Weights of a small transformer language model: 8 layers, MLP 5120 tanh GELU.
Each number is 500 + 50 x the weight over its row's rms, rounded and kept within 0 to 999. Layers, rows and columns count from 0. Numbers have three digits each. The size before them is the row's rms in percent of the matrix's.

# layer 3 MLP up, 5120x1024, rms 0.067, rows 1973-2027, columns 256-511
095:408458483545505499541516477591498400593545508522533491491501528400540543510552488424523570518571488506435496519447571478480459464509477440457558477485556504467497401620460471425430498450503491403497649634505509528525394553496427572472442483511474501453472499482582511554507447625517574553465604522541588441506566508444539524439522494566494562537587529612469527513500528478567440537535526490439473484526574564454548567490429461539610548440510538535566516514584594559524479548471463535455494423500526421617594547467594526458434542443476501486528463474444454455550436549533605428459465507501532472507540486439441551559483401493462495568544591531559492514433501442480462506581440536598417430458572452476488444570538403485449434508491512563475491516518484477543571449518599
103:489497351505521529396468448462532464476480520453500539400566460410516442489550542477493488453500519497481498526459564503466527479503505468472574474422470526512465480409487463582478448535529408521520591469526531526501426471497485550478531498496530541629531490443483443569500455471597555429604444503571403431479584465493467562524504509437429453546451395587517525497558493554503545587463457406477457475494495525596488483557486530510489562593527512576576455502499521346517538493444464443406510447526599490447446528531608495497441621482516504541475463466571587501505517489583451545527526521605455521455540533493452497465471484582556464424506452429478506439472468514453581498507556505471553495541589446504389527429469516443518480543480498533459583533521498544470516438506538
098:476558484484503588462488548491552514497476494552469553535441463521543581466362518482542534469465453451512542378519531495536482482541439541524504547483616411527439475505547599540528501557482549578444427476573518564555506407501511400471496447458547487520530537430483456499520466489391488533465332438474528469474515522436602536532470517445478561455416480464503512438549448512558420533575516418488451426459518546521435457481434490444497379454509521498527388478445496385489493437526522447466539496519554502436503476460496441475507454536545533467471494481581518483560504443456572473428507447499503493511514362532484535436472581501547446549420570488468523553460507524419531536468560559465493500553448446483484485524443554576536516513417515603640430504519540445579452496433490
100:469500445527514423455478485481506468522547466561505448440615571491482506524538520521486495547541460463482499429473482597570487575440522485512535554540470456495503529419443508497523485490622445518456441500548558550416479424558628482495587622446545500554561492422515613486417561513481387541436516439443575509540526486461524537576542494439545498493460504468524528544445486457471552512488514463492495471495585421502567459541440545455382512522505365437512552552491434431478512549375602509437444404504536510558510638552476529506561431503548544491480461521495521568579416432456533521475459485543474438486447462505462561563430496615537492474516419520538543469535496597502543598539505470457541546524478543427489498517471548527522560538584520514582503511486549556466540509512623
103:544566473486440326592495538432366457513442488522525419535489512500520557532536487484510540562516526577385568490500572449544538543535389512430483563446403477510592479485524409452467486550425507507485603544533536474565415372520516445454443504517517409514537513531439478542524597489519480427519517487531489516560488471566420463464465499530535580435496439459448546573523455487448448547485535511398502462393517526463505583526450499457538623468475475451485487650476517547481495441535469492501473428520489483588494379544413474544486500565482553520480527452489529444506431496535584573550538509506521528509487443593492489475439511423579528551485512485516506562502450505548494546535545456590426460614577509566502517541436501568538555496520521475401477549532539537488437446583533
099:440394504537507388460569482495541544481452494481408466549579494482543561452490493525471403464534558593556493518516471433439489421497504490411503433417514518524481391547507566521477539492504577586439488453565530460526505523569582487469487449374503474550472521526419475463483491500505531483418488533485464553451452495561455506441479457442434479498485509564524481514424573468585484405428524523445495473544449448550435433451512565551509499419543484383487573518454510555502535506547462390547471608476413417604560568476513427486523627556484609605575496567516461492479560365460473527513483572520533419543502553494471448506531494447461559463466530498543522595446538430488502478551537529526488544445450449492466493474444553491454583486445448445528463572454575434414446458512476
104:411491486506465441516464446391549438452425487444523558567428486507499439514482472504391499426541534495462508469538436553449405542606536501457545467490467481515395525593489508474466560586453569473431485411397504481474487569542443523568428464500477376492544595502458506389545485470523496515505547451487488495474468431417435541586450530449444568487463477487461436566536474454502582556453498451412540383483499501507526611476569603457481613452472475415440528511556502479480558600454572456544518539495424502460404451414499527527513542465471580569633576569544498514575532508531540430510446586473477453487497538463440458439423478521563632435559529480500518511482432414546452467553539426508455451544533502476480511461490538544484508474628513483535583431512405547453550522496439
093:540486482468501511441461417440500446514466471468449452501463409449513535454504486578434584498483575455541580539505493523509445460543539505478491495506444445530549596528583557458460589502505557496477547405469519544471403491499477568583522496530466480482468490620534538469501494563528466535540466497496486561434455524454490445448469437505459528526395438415481512491501507527338442506533474531455443520502456536619490611449442593499480456510528499518496529542401471523532506507500523398470521465411511560557571494486546442415528390507500515478524528477580521521548479479433493516544527543485474555457535613530378429522535484482478549489527549512473534476457497489414548516510482535537528486502503545552487502473410497525503561557633514540697536464498567537509476394528452
102:508500534513471488495489460487502406504582456470488452429526413500503504459507473461553541446588514505428531529531441452479580555454512542527509535404479523493469479540460544611586494490521462495509533454638501476452396541490458425482513517490532531569466428466496458441481484533429420588519413488490449509507451471549412530542464510529509377483452516515618546429447495541409505469556457515459378528466495458601506502498584457482457458501497513449495502529594462505519531393416514502599451538507495489519442558446512506586488439462469459510437435588421490502399521461456389537521503422504489487513457514515492526496465492530624504568514546572534461449446508523544552557474523442440509450525605476472527469531480542520496456534399477461503529484557466515469452458476587
092:499493484395443442482529553502515415542480578518558455484553495542422541497456571531552513483520601429500515535506525507431585522571504492466407378459568512531456447558385538515571536551493471528454437474683504492534554486445530431479476550457437601467521478450518494575476485520580469446484475434492490473529459517437502625530509463579516582462500547464499396527555504488514515486586419427483537565453469631571514535509519443579460513521474426457493477479609487414468565500593529558513486441505491385534374461512525515486536471494495446423512487512535588525479537489494568459479478487597527522484555454438436496488572484483479514463461486522438491527526557530593560461574525539535383488465476473472448569557517548521516544426527473401511427477470434518542581521511505
097:488541476466504463520554521470567478573540435426556573493413523460520463486399537511533609530557455542528455504464546471455468519512418484446565508480530449582599529521455511466513494481530502497575544610515543556497455495495513522524514492495506476464490562521476513529421511427501436391478457527537472544467512509495529504484556511440527535484465541533524521468549520464576552506458534482476520546450422516398598468443511541472532431497494554439540492490515527451510564415571458486487476552460421514459521479494510431461484506520520578487524318516469507405616524514502552422394491451455476519402551531477451577526491510556542421545555533626540456515454512525492498517507512495463546472529486615567460494442489585490605479420487519466497452568533516479531490467579389
103:487461461520487586534473431489540490425455563512617482566394523574480438469531539555491512534499502450524493514480480579569426497458428501518547491470490531551504534482446436493498506503432543548460493534536602490429531557509465443541475557483530462475457515474572496474496485589466465478496475540478500475566551458521493458361387510431399484541531484465538440541489496536518426481571528609397526457376489430577549604442519451557490494528597569459538484586496553396515500518460514500511555480452352433515493489497541500471503492429529541501488538487495571502455543519538458541425541526458543465529600570505401489479431506424529488473436470564585525362525486555452505477512536497538572519424496485550536494425527438535553419457488443437478420440513446483561401504476483
099:498401541506563468513494547523520508552554458349622488520426434522519503554501521549471621451518573455482520466511487527557423512530369517531535504478542457494485545445507573542507532466453514496527479492522524451442521548462491499477499495527505514491520516469396439496463566537625478537485535486378484503457426531386486540513503381534430595476582538438466529473562551519533528502427568471508537541433499511528393580452548507460537519522520507449492478468523419470509456455520501553470550649439513558420557469420515476610467539412468448504470441513493502523491538476480432547465491428584539475500537464480536453494485540553497503501535313476538438546437493428512590509535520538520481542412523585470538520540564439508517516447493528467444468464524484523482489473513533
095:515482554471545541545490484418470531443561464578457482503590399435394497480520422442489456468543442444404570493568494522608497530521532584396516547487488471533405474438525625476536519530488474507512483618518611564448374420473441459410570479545462514539474401437603509430532483490463496421494494441513501563564456556483418520508479508524511575541582539473496524490506531519545487537414553533581528403542425461541514482433552432566490467430550492533563528591387547428472477507540609532426598510505548470543493599559460551507414503531480526518440497589441459433527502500572516470419513554405467576466494524409463454449590528567441466509572549516511448500499514482439477465435405615469364523608453483468480511424569557516476546565484574469418472503550531490547437448516536
098:483486531503478492540374478405485500536496481521482432542472465478512496497472446543502520397491516436452530451456469533507446479635478572411475521559558592512546441536554460514456501469521501549486475491544559430388508497474478569619550529515585563510492551446475546485527562557486525383445441548539549404493534562540429472566530551498467501566488446513571516448504448568355547531563493549322533460420392508546523428433512467530482549444602571612500545512450526508472377501544589483488512501513492559523543492502506510428470457469484494547542491452532505528494445595482515472472544552551551560486476512568466557465524511527525414474482493483518449521508510536492638467554430461493555515545566480402504468569544547527557549474597493412490432515368500477466522435474397
097:501481572544535451483444541433477542468471477542481470501508427559609483538480502549505482529546482500578550457533512506452431453443483489440444466489531496586540569484481539459426480527530472466490505519491659542440435428497509475498585435575470406476429500493446441424521475471462557410581561408442505409543479479551552545482491443447533567492556578470509463587453517503547458435505565500465482498548542548510456469480467530591582442415463487599496469461565607528530438564508550479404431524466424592460436537492413464449466422488457508586482464522562464477606524509518568576486522544507471385549508582461582520404617450447588430448470544496529525505646388446434440522468451460458513479482437412395382392550453590425550576500530564523487484443425479463469435459445485
099:526537466533490473549453453444478519521530604459476541544517577412558557582524350552543500482557423527541498501506498520505462541507597429570513542558565419464440470473500516487442466502553477523443480451485420478424472409446568497443443586550440504558546556453551474407503511579410548500553518475504469540457509448456516496491477462484556471554459531510587464435463530522522574500480540525525486438505482542409465486435526547507409543461441460495499446460482426452499581394478532507462543471522569527547500585478518449448456557504496461658475482526401496544441546496437558478463472489467446424484536449467477451521501578419484456498570490477488477530531548492514548513460488481507505419503512494524531462594523512518563482538471420497372499473489499621515518374550525
097:474429509482578473524475553473505431511443521536466440503501512490566536470497404553467509509490471534448596508522464481469545473451534483485461509609556444619442509531400450505517510436528564479571455590500504456573488569452476566488549516662491530432517508553451555509521452536481540619525575469446431444593454421424505425474525484471601514429476523530430457533521475530419575487511527539487476509547440443445494406554606474399526466473485493464643464590522530454509494526448437485450444470469441365515450545541698505536427452500544443501553542494565544435427537420438526448416490421512592564456554523481480490386499445496481502436456489540415428479433482547416421541493452479526536410537474450433467455489473586566552474505510488484464511506457490531542428529593516
102:522425542525446406537569551502524547472513480527537584438509450459415529647568502506511528514474515471555519493433487534517518527583462400525533495557566512527524542476522469545511509464492522528488619494525476516478632487585499540477414565387401529522501493455556444489486434471543586515502533420513496493570538513482509501484573463407511462590516482478494480492463533510540444497624517505507492535503471448415458484496640495441506498496527447442491545571460526556469502478451529437498421547416485591475477512514452545524368508529543495536535523475492354551487472436579542356471539526589492599442480451514442505438569454538450437410437500420538529515531525466446484463531516459495528630545524453451543561572499446402414549548550529541481558530519508512516555534544394
101:530501520534509602553548412468562524483457505492545550483498461551543541440482560522519543601547520477571530493595458530530560481552414524443514444455553501564553570406448438479531533510489554493598458516561544489538505481407451469589542383420547399506528467487549581551500461419496520582470471411503556447528437511528528489477527517533561434452504496502467463450537536521484497453467495524530544448454497447542496442478501452573419540516574484588465541468480523471405516543546503478505539549563465368574444528560533502513466527526457448440436552450465516619458545618552460496466478487512556490440531553493532491538569466509509463505468449448436601543442544515475529517456459531437496475571597567533383480511497478504518400546381502365525585497507489502596466531520596
098:507470519484567469504622551507432531414483560475442518554354511526523490457482492543570578515493521576468469462459500512521481521456541526538482466559577545482507458598456470490445513464526570548511460510559549444453468596476466497509551532448410524588529475481517461478538498435483573501503518464577531491480563579401588592543542508451557520421392440505468543480533433592490477484439454550403535494492479525548502563489469458462475509600527515562400468489439484489424512466508443583512494528472514529503551502577565389420524525602487432561445567496525594443472436388388430410545452530446524531586537424572470489509517452610432501533505469502516501520496581583578474528539569517487540475445435511479409463484438514484533482445462523519457463469463537426500572462516542
100:563486480395521486436498401478531477499579488466457439496538463606517613493496558464611625466473489535418553435590478565451463558418396440414544502414467503508452592478530513518569413529613502491482484471606551551540506519429642466529469536429512513459592470520452479364511542574517455511448588489495416471594487515436486551504466515521428604456440447488510523476493574354497494468478564482494514523505524614573515508446538520492463539518461535503493556486494479549490559481481439404513543449521524442553541483513446486484476501476567543499523424463402514554470565477496448468565460450541554384596541553534444540444472516498489526445440533477482520487415452476538472493438460584418558503463593592486423559480554407540532527426576473585433547457471555402513488454589468
099:504568498546520612576541468513509546529550539522562510558458577529475440531481481454487470481537446542534551427487466476465572488515517458598547510530404534467504512385483548482619505426512362513457484569469565532515465492595470523540545493478512538461433522411445544630538549468428510494424471509544513509469431497482516438495450498488613442355386482421583493501504523508457535500462514512498517540443414488528514418505401480612493426513561444528480542494483495523468535600548554498460505536464499473607502495577501528440458487494566508463435462537408513518493504527449476487452390505527580509545555449557493512545510541603536507383548416458459552513445443534424537451535515502428412483568487561486453467430505546582579481498546590514489506540466415500497498538594566
099:476557523528528530524492506472511485516542542550509510510565477467460505513520563458454523487411487552593461486460550462481549471574585465526470510481518457488490499579499608480505529476505528573506507533631611508589461506501531545584475516419530566498586481515510525546542486519569637410508497523436453587464514415460527559529504593476538554567520472607431493480550454509397465495461429481504449554536508456548593521528481494566543452532452410490508560440514564492529596575546471599469548442500460404464494429484543471565455501473521511516525439545565419449598478409549505512513550490579528529478517568526494478425536422483556528546533490505560499562455467477494477494604438444439474475502497530459494506490502480437455532519531522484505539446637435464498461496595423
096:572454541516518487542502545518539497443475510441492487557404618511533485445470492488566486468501526597556570376460507405511529492497594437484531575516526526483542539448545574474491589442485543540450464348491510527498530476448454575523410540474403436462533459467525444514661480517494526531514603550525570518407486544559649495548500434482477456479457539479650442545455471483497580471456423590524533563417550594585522450495500560494522551451455466456500533473482483454421560513498507491436533460490448493518457383461535530553503467449379509586455538466488398437603480526483441472506443429499494590438566486482447512497504458442477387510505342594537571573534448448474528501521487538479538500536429428544527416423574431502528451474458425490506583493419466462482478477498571
093:445448482425533586406435481443522445513539492489572566552435420492473474546475553556549504502536484576516534611498468518561546591521401462429453489546533497474509438606558461422530538355485534585462470497435469434524396550519569434530477440507484488525422487531572437613496502496404529516515475505528573424431546587431502494497544533528485526521427512533553478415475480449634481491523544527481437490507495545521492551459453399582523469465585547471479423506596628457537540546445480540505539513492559567516477457523496533553524523431518507448516530500517526573500484489515603537546488364425458542510460473492457436473508465420512432511504506467526416448412551530446515490532408504498502507451472504456536520396519573470490442491578510458493477479503457512548418535460521
094:446554461462553550467576523471542559489542488544470567466402439474560422480434515596433496521554564452509596527491462523489426525531560478504507436536502550489518493565530473499524566436604477432475510560530579447500459459493534545442442581498544503473532448519551538563384484490509520563537570514491559517467522496551410464518474485496499508554462605556461483514519617495558515534426499536499590419608513525491524536492512433548500461444473410444465503486484575397475508505565527580499552554556401502491587531555519447492475497576411466504576586502504444399451435454449459526479568451458530478593514494362502419545589511510514422516441464441464434486509457558535482455504568528477487519514493548467471505504498526565512517467498427490453482504513474592421459523525486
100:540598587438450446480551434591516460405476568576488517459546442535512489539534461440434535485519566467449488421470470553487486493532489518491474520401550464519506535625539436477521528517480494448573532598477561555512517500516423512541488533532442470456449523518391515430393501521550551486508527480446509547514482500570518546471508549599602506508513494548545510518535470516530492516540510522561478473518445576506559482509491609441577492449518533586408461499577517437601552564471602550509498431416534407538409452491496540627556552495412402514415551559529491504417473521504513459516516493520505520478488438449553544446463589523451503484454460483443451399505528386488517440506543511533566525446543434496424549531503456396560490507498489438420514482537522548480534509508438
100:428578526506380490504588600460488594485436580470506467536571479494559513472559545428566426430454388605594536466480508515528517429501465507471522549554531445449470523502454492526487539502515466497467496586539448532481531544467531392490458613499512541607452493487505540468398524444498508539465562437568462517398581478407491554480452475533504508460493572473498525533559439472482476491528537503487498378537542531543443541509507567465474457521455470559486550530495503506612514404574593603514545476539469495531467481438469484487461540533642453501500477545577476492596541513489546514495505487438483497523439484576501502465540529444465508391534525529499493500417495559506541514548534467502542569501586547495533431585512482485480454394542521479557439468467478499430394546460533
105:509621496548446433479544480421447501542576512441473599502488503478468420512542415519611540537450523520471457543488469520549545593536514451434503560499511547506564504463523467610539400581484562455475514461515411454507397512541411529564552517555494521512471524545578454537502472493490488475519443606484493516431510495472424406442564491523445408513470511550485484605512451571511576496494456528567411480421549518490521484482462426451476467572467568527428478429456604554474469500551475500523456425502552447491484557481466445469464604564557464394517524530516466533499488474468482568523470516415579451509586520404524543499574467536554564501477473522515471606461478526508472533450434538484543506490438452467356529479474442511428459445592534459389505479529480586556546488449537
097:462440497458527564447538424451479594466445521434529422455548482505497521466539495432507405482547508601489395453504567455530461438538509516501483450502481560483475588474554456487482480461488551483383536473592552551460549607462518513619477475560426477559526535425447497549453527455606431511505504473522535546364521521572530570520563502426548555583539528460484503539540460634406510493541484496468534419502591472516525454488512459448505464514548522509484518597445537340537429524483573471533501491465491446536514540564447457481435459563498503584544474463479508479544524460478495492440419484514525468408472491433479477487418423593470454500574620538505499459540380486482550528490436493530464512539466469436413504534483419477540453492520574452492524526571500480461654471395423
112:507426547520507609473537485516416546473492504458529472488472578384478556457537465474519466568415511541474532588514579377459506508464522425530439536510501497470489446545451467551602457509410497657535526439494496487507531509435500468486556576488503519537464519479484492516546504534504506487445506523557517529483540485501424496416467506494505505545531570504554492541481521529503500402543510435493637499501462460455554472502489563574525484503430487490515504549591489496529479418585423484527453527460474455586604534427574557494435482551575451468463332551564419424497517461534577614508485470515496482511498529463450498497472436558546523488549446576478502529485542459587507441549518538419498463431463477435515475487541482531547493550488562431462586459522484546476505553372545
104:516633445489515515449564500460536522476576587514483558551449504468497523510561534472496550579479519441568493485512471452525543538460410501442503525558512505516529493508491492459496615462482447469470459574493502518494484570453531531476498457421517403452596499580533553479545427540429420507534514453525456540467520518476521472608581534577501456485491472511478467500436456501498527496549489513407548583519464531560557432485501456551496514502463487494545484458458510482580562410433488521441482499432474404581378479594493465463583596507444489428431428580538566476538568500390450562537529560466558504472506519545430426478412516516443542440535459532515489412542501508486427473490531569485560480435506446472527519513441487526453489516441466650520456475603458578579493476567442
103:516475586583503511505458480473537471494560472475535567441536401520456523472495374456528467520479492453595551512452463455516522397475521462526490532533514611480534490480477496470495468615519498532515465476536473391547489545481540488451497540508514452514435539430520516490441475466475501405524437495536503559446481513577412506447532513476518502462490431460497447471450518568562453539531538560508486512604492470494498381515467507523497539516410499605521553499526443455504445521504524431564519531505491406514471582478539435573440456461484465505399479524547553425486454482428476431570580452554583533546476447390415542508485482476479585498523494522418560505596442418491492532578521472490496408520469520409528485527446570455617514446531473511551474550516466591512414479535538
092:474540557490565432561517588521497535522491510559659550552558479505446471454484494501474553415523541426416456603596459410559536467553487514496465498549510519548507410482540556427492524578459444534478526472513493556478532478628495439510575625494515483468505487534604493520512542531548559375460485391456472405516499526414398417421487532425546504423553477511499451543457448576502464456519510497426484622553470491503425469463314478575457465504536478542521440464544511488462633479474460542512513466407555517490535461522491483464521470506490489392463441474483498469601556511438504425438527553490509511539526441453484496462360494498504493471495454486499587544431537510493631495490494429563538475446404602435419557412490499418476516486513525560469473524521478589506498504457437
103:497420418634488503593533478542431531509475528491466561526451518588429517517465511613498570545514546573389506549501537473545523620526528440500467512513540469503511503541496473424475471520457547608522501412517504508539569515467435541559447468466433493458580513505442482460517567543358476540638519525496614513442527481499387480502516445530462541508510503508492540520428388533460543487380514498455551461404523536483493474516514586488459482532477463570524473448566467531509528472540466454433528478495442532460532404496605528439579417440516427520539434452554535473461488438504395491496549492380505484496581510399433521470503491584469585522497523464465505578449477509399459474464408495544590532566553429494451537463440556512531505446525528549462549500568534436488475508494563
099:444481591453472580413523501483481432492444500464410451564500514577422480463542450471525478464526407530610504513543497579449476501537471372490500461508513460528484534456487427565572489454499460464470451467339469507516498448574579475439447514531511547524529493432507574463495521491531429412526529518469538439586475525482530518555548498662461498516485535483429399501527469556583527523482482430506514469466408509512504526531527536532475459426487505529551604563424466559427521489560549503456481497525544418509541491495504429462462528443484575524407474496554514554538561452504452489437525593513564421513467530531537581558445485513564417465601544513524471404528514536500528521566617477497520439489595427433492428418376504544473499427469550562497492450430466401458575534555485
103:528524552446472432525468514426489499549503489491520519529477470552554512485499516626457498463487548509386490450434581577445441389511460530524596464494544590578539459556495527417573450631499579556526457404520508478479511540543550430498589568486436536368537522471555481531499563443476491523462509508562529459517499474472559387520449392463501489384514515385616524460548467497517527538535447435582484569443516458498493576544438510471517479553487474543497468516587508462452506503548492481541541511478399449519463461415566489438449476527548457482470485574472583547535454518427495405456528509504493616492491492476534458502478506491556426391576546509487495495462351469435536361515458478524521480585474503554635461466448461505546440478505513460515540448571461428537544476442518
106:473609467486557465505484448536480462493444446535443454528492503469540467538496531527446482492580512542454467471493498564501526482415561578499523596481539512433516513470564447590528513527565493531478508375562603412516555453472646528504478483528520455478449466515495531509471456569460499551572452531474502554485542524593442471465559505487582459465535486496529572553467476502628560554565529481481541467538457532461496558514504479434512435564494560615566508506489450510445568406596510500566485498420469524511414517450470414482483495514515467435518302546449525405486480490448436505532447536579464465488516562381453498511494491564505470445368465573538575486411372543554467538504518588503521521533506471508539385549449491440544411502485504456495483468549488496499530494541479
097:588485477509424518363432483455492476476558480437506551534476451547478513363514542431501446525533521522479475366487500528492524577464393461535451587448530536508431555435507419471511473440541524497433432450483426482573390567469558508549460481510562510541591465484434550497511560451583480530538511488395476481432526490450487432568567470477468584563595524434534415568507475499507488549452545516473490353467598488561550521508524551536552462545500498612571490439568513399525404546459624562521529490488514335463570483587582526508477564651459419540445435532549502483510560538621525438398436497496473484542553531467573495517503510547493388487476439539494432472602560513548431502412440518422470454542573515507412484568544450475498523477588502570536501438522517524451558490522480
105:479419531473417399582515505526489486546534380497420435549564539541481611466453512477521536481431538524502562548485472467571475627521509487472458455564471479508557474608440539576454511503551563522581547492485451492527429499579404514469490458588480467455505549523492490442487522467612502453519466502512511534497555471482419491555578498529479533500453540483568431491475416446512616558468548496590614579549429507565483490525471425417449559426598484547657563525534418371421468504476465467511565441554447473537545396485659451494412434451545473504423410520526462455508511422485548470400529512477505539554485438443436568475458491484559504502512536460529533446489438565556533539455507582537566555507475413521474472475558558440496543552507424520524477527379486450522401576463550
100:483411520599573572516545391496401560550557481485450462508492498502392592503392524440467533541504445546495541467363540587523499463434433418509528520526540513525490578490546481553492532565595488490438548477494490541507512472485575507532510452542449426502452446481488485460452467588524483475577537427527510592455541568514543502455508528457464475568466551478480589537472549538440495464524541535488531506480537441426497488527521507497568510422487474490505542470601547470525416404478520565508476489459476546598516521528495511509563459490444469511574502579566539379466492465498567487558448558492411521595460500420512460495505539565499562490526578448541454585461606526471509503433405443475533506440436443382470455553508441571532530456415544540509519468442542471543466490467509
095:422473581438598504468569523492562437502536490491549550538572467449494458513602428522523425544543541529446497498458547479461552538571469517466483526434443492536396498462506437576456584554522448499484480514490464484478490451468562480493541552466535568381400458491392497477464536485527466422553371487582565416488504516415501505527565509548481417424447544530554460526538490432562527428502437511545418477437506463554563464450516468455516610529466547486556456450473544469401532507516531502527500497504483470461537391432478439525512533545501524523533465456478469517529512458434444461497519436482431439506509535455535499543548550509569460474432454502534493494423529575560474464493555391442513457473474486480494539555476587492498566538499428462462501426591518426508527513554404
104:468575494485484505566435489478536436483510494500515458489542572537571570477498488575511455522511561555443467560552562534469544527555523449498503503523427554589446524492453460476396518616491541483534535541486500511499459532493525455563469487489453471428537519485534483517542633521497478431489475519464499481489453518475415582519577446473527480450430451549531646472465611528489445557487476423443553490491434416439428494505504449440461473477482552415590440533511462486466480541496551507510488538408513403571539537553447424484529460429427520537535497515527529440446488488486530455506522483497509533486514527559579492509499553478471543492484488444410461462524495441505427520604508515493517550467540549545503498533355515444528502494509585486467520482542538509471492566507489
109:463437509614596451482416494504458495541490439529570512531514631579432564566547456569420487518469495521611457483520471503472499494380429460581613480448485470476500539437498501532424548645447467490522477533525532508457450476421434449570524619597573513557529379458560487501539546594454583597364552490547530457572481412437463541572502546499495503513515520449534532493659519496450408389538379506489399520486435525559455473508560464502510449481446498512545432510515423578515441554503453542449529463479499500582498492529555501373496512522516458519561433524494529488511594469420484469513570484478449482501498420545528487423497423489519469499610508463573588444461384497521484452580468502508471550482421539465572458546529529522500541494581454357535539512565550512504448556510412
099:457600456494572428406460463516477460454525484499558505525511479490400552388568518398540432510482498444493486454518632520450535548540428511496474492480499518467520394540518506466447479547465567516508499479488506548477520478532583492540512510376521543493523535456522542496505443556481468572584535528455504467519466471445535513462498514491548524507451500460492548537433580440552460539466410521551485431441530472445514509507398490446519584522475482515533530532620432543503467514495557493549548489456453521525549550447519533498502514468528497454452550575540492494508504500505476434482443637484480417419483497465463472535513524441566488526455451427559530465497546519414457562443525525543485473520558582523506514532464441504516451572469501489550496442421553460508483475605532
098:435483466434461504558495512494491554522498497460522501449464530543519509453418464471528509598529410531545482531476511531376503515456469420425508549585540470533510537580426374458512497406434491393499511513472514505416504492564575524531472512523559454399439532633460474479537505487430430613504507410462405521492527461492519500470433464498418536468530472575487486574533490486475536538561541531432487514562534463467461436512527464564574506514468495448538613561550473505539506496481518477491488473487506510555547483462446502492513503457544518579506480570477519434593514582494482543461400561464529545567451519475509581433488406455508508461464515449461416448433446473520498549516485399566531433483558493555464437520414537473525497466486495511454593466580464480392443493434456
104:502525536498509484497558455525557469508426446472457478589476517463479522478537488572536533568526493564499480465466488498534448414550512503528534476426409570530475546451571404572423607579533478445513553603485590485497506387510571445475394481475614523590542565631511486595501466490388486504564524536533533552504581515608524513438414485476463449472517485590440525402491569601493551522544586538510570457558517518540379503513545423608460476567533430515485492583381524481554522474445440550558464444463581491534427413499505511536497511596498442535479550508512502506477494469497513519472578504466508467548444483406579402451431587470472529494473493487546593467484520445433534564517505467475459519515516466494534460547513327587544547479508513506508447468456519417402462464488494
099:512524440477424496428556555518481546458428480494514543507421461373479461509441549439526494486499463569498553488464492466438460511492423485433534418575464577532530394467519469512498487487490482450535495529509527484425541355595491457505444556557525460541505584429504534525453504472475512448399517495505478473526461488465488432519525478492521493431510510436448543419489405530412528500610545386489446474567469484562485437501501539515495519502505463418530428473480451545583539495509501506592492480520464482471412513540667463524464591495530517511514494461437549399579487550537535514624526469560480606482510511496481438522465549409535530535547595536469466547526409459523362542533502453571498521565560468549545458440481521495562486469492470508568545493496552492513500567508539
096:447518450573471517617522576464552486446572489406455509498528507594422539495472515512556490551560452568512456478522487601487526582483384465523557521536517507497443520603498445490486577443553465416444456422436487530578527548522436542572444481513494443537520489506408386528456479560494544513523625477588484675511566505556488411505517561458447455468506400471493568472478504442615496490497487524454565512533444544486532424492539545406493486481562501444589587428538506473530523510545418421471433595507409558482409529499477468559448477494434488484414487606533523616438493464502468524482468491508519563478418461507474446575528493566552505546554464426494439498504444483586531524554466508533448561459635470476578444517500578500470508506447456521482513576484484527450515516494468
101:475525480498388543430586500426499516491513516511544560405468597526561429541487532544437471524514590506536608492508564544476585561539572421469456497615498438458532516417502469483483561533467402533466403520488505517543465492505520462547528440480555524634457392480424430642517423469540541480497503546408467541531513468469581486474521558510523485451473502504571554456552470519457548529463425584501497489439538474403454559513512549490533487542552550551505470481506490496483594463501548513432522395420562541531353513434517602457456482569517523457517518492452498523541464529443383501526557535572460568567511573493506465374506499460442535510425474458424440524528382427575522479563420551517513516492499514565538575558517458577498482474529528474492508488547490422436528527484529
103:557523539476487482491572523414429499495546514490481424525520571471444468533477399506545562501470407494569562493518447521503522491544460555447438503515457429483523466479478465497479509475490489515441453605483568438484505510513551450529478617535520528577574446462521520473518557533531591463552516503556619484509527454408472443513484490502504568428510477453420474522496520570492455570472525457551543529537536525440500527539513456431494549487532479503475595501370553485421559530479564500470425563477608502651573526540631505452436480473491436529477440546487516427526560499489543539557504427493454467505499520639446511475490499538564415452619482470532537543485558511510470475501476602485588501599578453476479454475506485534407541465478509468558445467538496472619375403469453
094:524432543515478552507511502455457529546541478480409417443515588449437538478448485503597498457369531495517506487516453475480552507404418516511459501410444495501522549515547335518538463582481478517522480482456476500509519458499504508522528556492535436431595537474429566547517503489520506408437505530516533483574500538465474417545509430523483535476467502458504511533481632412531534530477428533543493526453553524497497508506548458532438572514486586577452433471526482441513481573558490515495548478487475540511370539551462514447484472413492542527503521522485445598470442439534507562466473495459571390489483477508506524427485510397421458531569499515528450415581585470423484637432516570417608452542533533546539524513524507530511543510478507582436537480513506447432496446569457
096:599516498414509473478490518477440435493473561589535512501500585438438433406481396453526519485458503463539546548520561501437582474548424492536470546525461511518389493521508540476546544563575480538500519514506407486512553515494503585542441482563549441441487521472505503452430506588527600515522577487525373523490522588474511495443529592500509505451420551453570459478475487425497500489540514465521507527539464472544555445470563462444519586431440517397533544500491550492582464522568496469449459523507520495527542513492487429478449452454469609437499532471538549547537522581448498507430465454476454441508514527464483502593432469467543497509535522535469476461525393495593502576436499553428481519498453555517497435465557455484515532452608444505439523433518531472512483482504557
100:442536607503520500522433492514497517481508596486432501486554474508489582471493519517377524534435486518480448547457504541458525485471451561575484445406497451458407479487600536467388492542428511542418561399548499520481535488484467469525492499566455390550504440506462442412507553468550495467501614547528572581534423589374486455550536412467440519484563582475585489454635490435491523536525357493570520517509520566516529399497519491479554435433516428500520584520538442586497424449547502486496545412504580501423426590516447530511470423541452488518579579477406440557517561509476560449517514543631508514473522588530608466513525415468561542543529575400571481561534483519470515556430545576516532504480469514481497536423513533550556461508433457468540583545463534541521563547459493